config.yaml
n_layer: 22
d_mlp: 512
activation: "swiglu"
norm: "rmsnorm"
positions: "rope"
rope_base: 10000.0
tie_embeddings: false
init_std_up: 0.0316
init_mimetic: 0.7
batch_tokens: 65536
doc_mask: true
train_tokens: 207700000
Each number is 128 + 24 x the weight over its row's rms, rounded and kept within 0 to 255. Layers, rows and columns count from 0. Numbers have three digits each. The size before them is the row's rms in percent of the matrix's.

# layer 2 attention key, 64x256, rms 0.0539, rows 0-63, columns 0-63
094:096153126092157102148141145094110138125130105196132137117120162100098114165175102098113145133125124143158152123154121179148100141167131119102103156120105144133130137097144107115134164099159145
095:178136114091118182141142104099091154149147138138135109124103115138187137125127168132118088140119112124083103145116144122171110131099150139084180105110164135109119122163108174128110116122111135
073:141131180123136137103123104183099143126145119107114118158136093131157129120150132093150142114126133129104119146114160106099124094114122142105126114135169155174122093145104124106104131130108142
084:133131166111131151099165182102122175138114125129110105100157095114166098173114141134122113112149103116121165101102130164119099102134163169083143127142075082104148149141108182129138146141156132
085:133134116132130146136148107152118112086111093108157116152129106157141156130089113176175118114149140124109137194162147121131088124122126164143126170108152081106088130136101145113107166106099115
095:113117095146134141078120151110163174142159112123114106085129110104138110103138166101102133137150123100115137107077148124123136123134179144103142126143116120132112132115142104132113123131171136
082:088099135116140115148079084138121089077151177129148169141145143107133128111143134148141136086153151178104162125126122122146155139121081173147110146117087121099152164100113118104120157100159097
094:092120121133101137115103139128116122142127122150104119125101091130102119112100112118158112085135161105113169116137120179135122092120120096057153153114108107143135149110109116109119133082098101
086:104119097104161187144084095118173136106114150119170138144113136089101115172105146141131115112148102103091090151130146112140093125150119190115098120131153144128120104144072161165173125143138137
087:136141098125144122152136117107130159115127144113115119120143193101083120141126127120114132089152112106130135126094148106146081127133150134108147097120145140156120153107107164100132141109124117
091:112149136122067143126135113173172120173147137144103099144139110093148156098077111112136090154129137098137165173142128082092152129142101137141109066122136160191144127140113144123093140150102118
089:132118134105167141114086095153171140124162144110137144127136121167111132125144120159127137168137110198119095113153150098151083112144111151130122145148149122127147097116112159171189137122145161
092:166133131147084137104139128127153157108129064125102110138102120130114103158156119107135135086121153094094129132137148148112130135108172107146148156130145164181100152128130104140104124115140149
100:121142143131148120153086173146166141112135090089085122109101136102116152129118171124112132137133074143167151079163138100129071101155122115155103138079145097134103155150119122121100173095099147
095:128098121121134167112175096169069156083168096105132122176133116152139119093112119111117084103154084100070157128139137121094134121111128144125125129135117154101136104173110111121115152135155123
096:140130062126120129110163096116114110130131122149089138151131117155115083126151145105147102173151195138096110102142133130132089139135074144149145111107135139153105148145122139136132144149121079
101:118096145103087096123093127126108151080114137179060135167105128115113150141117152135139134096136142086106191115124132117114101145128089107084086125171115093127100151133161097135127134105123093
100:109115090129137095165086095102144116139112128112109139115123144147115130126110130099142135132169078093117149126129117151137119118144108158129109142163148106146103129195108180102130103125117095
086:143138136151151090140103087154109142096102098110142082152153102097142136078115122103143139103149108137142078104117133077125124078088135162144133117160169131173115144106081128097072115147122133
101:125118139125131098124143084129149148060134126127091141134161154151147129125143169116099116101100127147111156126151138152143090140126114137113074133132096144171142111128074105139143164132139107
107:170137108123131165136126119128134088106148156123104116147114100139071130101110077121093163143120096121137082181098103110102114132094140127145135106141162127095156100142079169137140111122124115
094:158102126121138140160121139147114122067149111167108131137117093099124094110146129120123138167122128117138130093091143112116143156100095099132092124104129157164136152137143137103107123101158132
103:161116093154148114133164124085129106106119075132136123123093097113167100088151139130176081139068126133116120089145138087131127156147141145174129109104147131160126129170107137118111131127152141
119:134146087124113151137110123136204140118074105104124064141133114117124126159069107117129113118140151087124108144099125127124137139121146131125147098066123139103104136122145152094082193157067086
096:130122135176107159134114154148116147098138158115110116119105124141130166175075081129110090139098138139099129104101108160147162142105111103117124162132117139147136168145128121113144135142078119
112:132174103128130098096141075109134122138140142160147137103171125128114110144130088170164103109137145107171111103135145112132127136100133153138153135115125122128143103112146112105128135091108143
115:093095123097152114079093116140137114112157141162146153127080121105135126119131123134135126114121086145135095122103135154122100109092127144108162137069127108113155126121084139097110183164160112
107:149142121166133102108135152153081127120174141111178128134102109138121122149135109112175164114165139113118135134112146070117119167137083110103130140135133100161090091134092130120113112138165113
108:137164131112075128155130058114134156119132124141107125138117132095096183152147126134139153135146112162116108129169156137155106148177134159142162151175149147144165117144196091080138087130105164
135:109129091165155096123079131118137104142114092143159138130095136120090130173160102117178124138120150124161085084140165154100197116111138147146111116110145120134110152099114154125169155138120132
112:120136174100155084117109104123119111108100118121148141146161128140100149123122099139111170114144134134127111150126132188134164122094080125128107112172123152150124124131118108143173154160089116
106:156135153151141133100141119107144133092115138174131124179099147148117126090152118117109126061135131106144178108090110117157170074132131135173122104121110129145150111180153152134088155145143149
100:135136136151133168103163161105138185089110115152092071139136108141181121096112144119142044117106087125103105171149137117140116170153145133118105142137145122126145121152128138110101128126102132
078:173079122144094119148115135110128107118125137153118178143125120106104111074135106148184133079119143119148157109175136122107170148126100106135137142084101145083090102116130146065130074138110100
091:128096140145145093151153180180063135129172115140167188174122111158105084108109104142152166119126150138169170112170099101100137089137088140126121144118122122044135096130125110105187103141135131
079:121100152131076148149128114126138151160157128132149120084157152077164149164127156133138140124094111101133113149119141112119189139084150108116105133127157140125134116125153139128127114148145101
082:108164132100157117072107113051138154149144124124160144127139173067131120162156102122110138144153115112102100068127142152095102126154154144129128077130143132112141177143131110125108106158095102
079:136109113121122164122170125087169167140126126098147163072113079091141141135116154124142099082119112132157135101127130092104133190142177126106174108108143177125133114084104138091121143133115124
088:149117105114097112171152096125114159111109084113122089148112146099151112142131132093135108076097113123088105111109119107131088091129100171106125137092160130170098055117104099115139146107115146
085:153132067097105125127109126119096116164111145123174147111140114122118157127081117128124158106134138128181121132175132135132106113114132123132115163135137117087104119085111101123093089096119159
087:110124144136143133133092104110126126183049143131159148110132136178082113119097095133142134133192177158125123126160120115130151129138130129128087132151150119112124157102124137158101124135113107
090:143136146140105077110140111130138101173138120123180163147143136109125092130134113129125142162125134114087101115099108138101143099140143054116099116103144144164182124131112130162102088146137160
091:102135115144118081177161118109067121124144161133177162154183143129096126120108116139106156113148126129148144155136148125121103145104103139130168153131137104118138048125103167111123177120099114
081:149139106103132115125089110183149143108140146109120138104125114111140164138125128101140122139144093153202142141135154121106101094136109148099160141152082085146117117112109143136125102115101109
085:083102141125113146125133102138134135094109143104133090067112146100132103165122131125133107157134118123133087114126124105160085156153140187076137138126116094144107097111139092098138149142121138
099:147145114126123164153132135101125138148136107161171149144091168118100133140122098141114143173118176115143089144126107165138107125153160120116146165130172127123108134137142143143125151157130116
099:150153120120111146142167141132117128132095103136141116127130110137172108114099127129146091073094145141098134129120095099123086145095144120133135133102108118124108101093124138122073162100183153
100:074081116141125105112129148127150153154088105136147150108117145088124152172142094169070135158158141129115130094087136191106111144144152111120106095129123161111128107125135131144185115147120127
082:136150155132125162142140102161121127123083140074094111080125124105127127070124140127131138114113101100135147107139178105114144120153152140144118098133159128137099119184128137150097159122125159
098:170102160127151115151154105163110115135116112131111075136083149132112085130089146093126065150125112101113147167101119137127128134118146080100125136165093134099135105138092107082128152116110106
108:108161126128109099153141127121116169130128117139125137147108113137118092105135140093146119098126138104175150114117132121099135119107111156096174148130110114115159123160133146131110121121125126
108:136103147128155137130168136147116093156112095147090118134132177135128069111165170081120137125141122125110167119138148132132103151119138164109108096107114117162084147119138120113120161123136102
106:097153106115080131142158110134079150162122151081120171163119133127155108141115124182125079142131115125121152133140122120142087162121103136132105160090151150108136125096117135128125103167101107
127:165143105134162123126089106136131127174149135113188157143127100123126133121125099126109134135117115125127107111106127144089163117139115065129120166145100159148141101107158122112163119078126118
127:141071137113119161155134143118119148117129128148127101087136174096154161148137130166168113120142071160113171079105135089168092144143102156107111128133120129108161131148144116107134132108141097
103:107132103103102065098137139136120128119149114111157146158096156122111047099123157139123125094138114166152126127101158148142115115131140155153115110138105076152119128152159120181129156115155108
100:130131112115114144158149141117165120149100122142101165081161118125154135139109170103122147118151118091138132055131110121104142160088094135150094142133124156149091143142188148089156130175111122
122:152112147120114131159125160093163124120118116116159139120144155112111133124121116128117135112148155148158105139130100126097150118169139104131138126152128170096125148115117111142136145185166145
110:143157118122141120148180135143145128120152132125198154150133164140148120082104143122126162147147145151156132146122115168145129138098142101132143114171118147100136136129139145150126127169160145
110:108134157131160115108135105152100139147084128136114117130110115119137129096113130096120110113089139121136109138134141148144095145088158137127140130112138121144130135133105113142100137129133083
134:126131178106118124123134095141114132146146170137135145136140142167103145106140108147096144151145084121138149167146114117150109111157134108134163108148125164179098129180139061157128108119125140
110:176157125123132132149094109179151132153155145172105141157130145168157107134117128160107075114139127120159122138090122135124137171136149128132120090110126153145115146123136109141119129138140163
124:102127159142120145108147121114117148090137158112112153161145139136136116087079124124111155125154116132104120137132103112121151100174140103118110138092109152154143118154137106146139132101091118
115:134126168164121155144113161124126169132152162092126132093123118112159126116115143120115119097153152093090109138108109105108094108147162117116134132141139112114111127122101123158091144133103154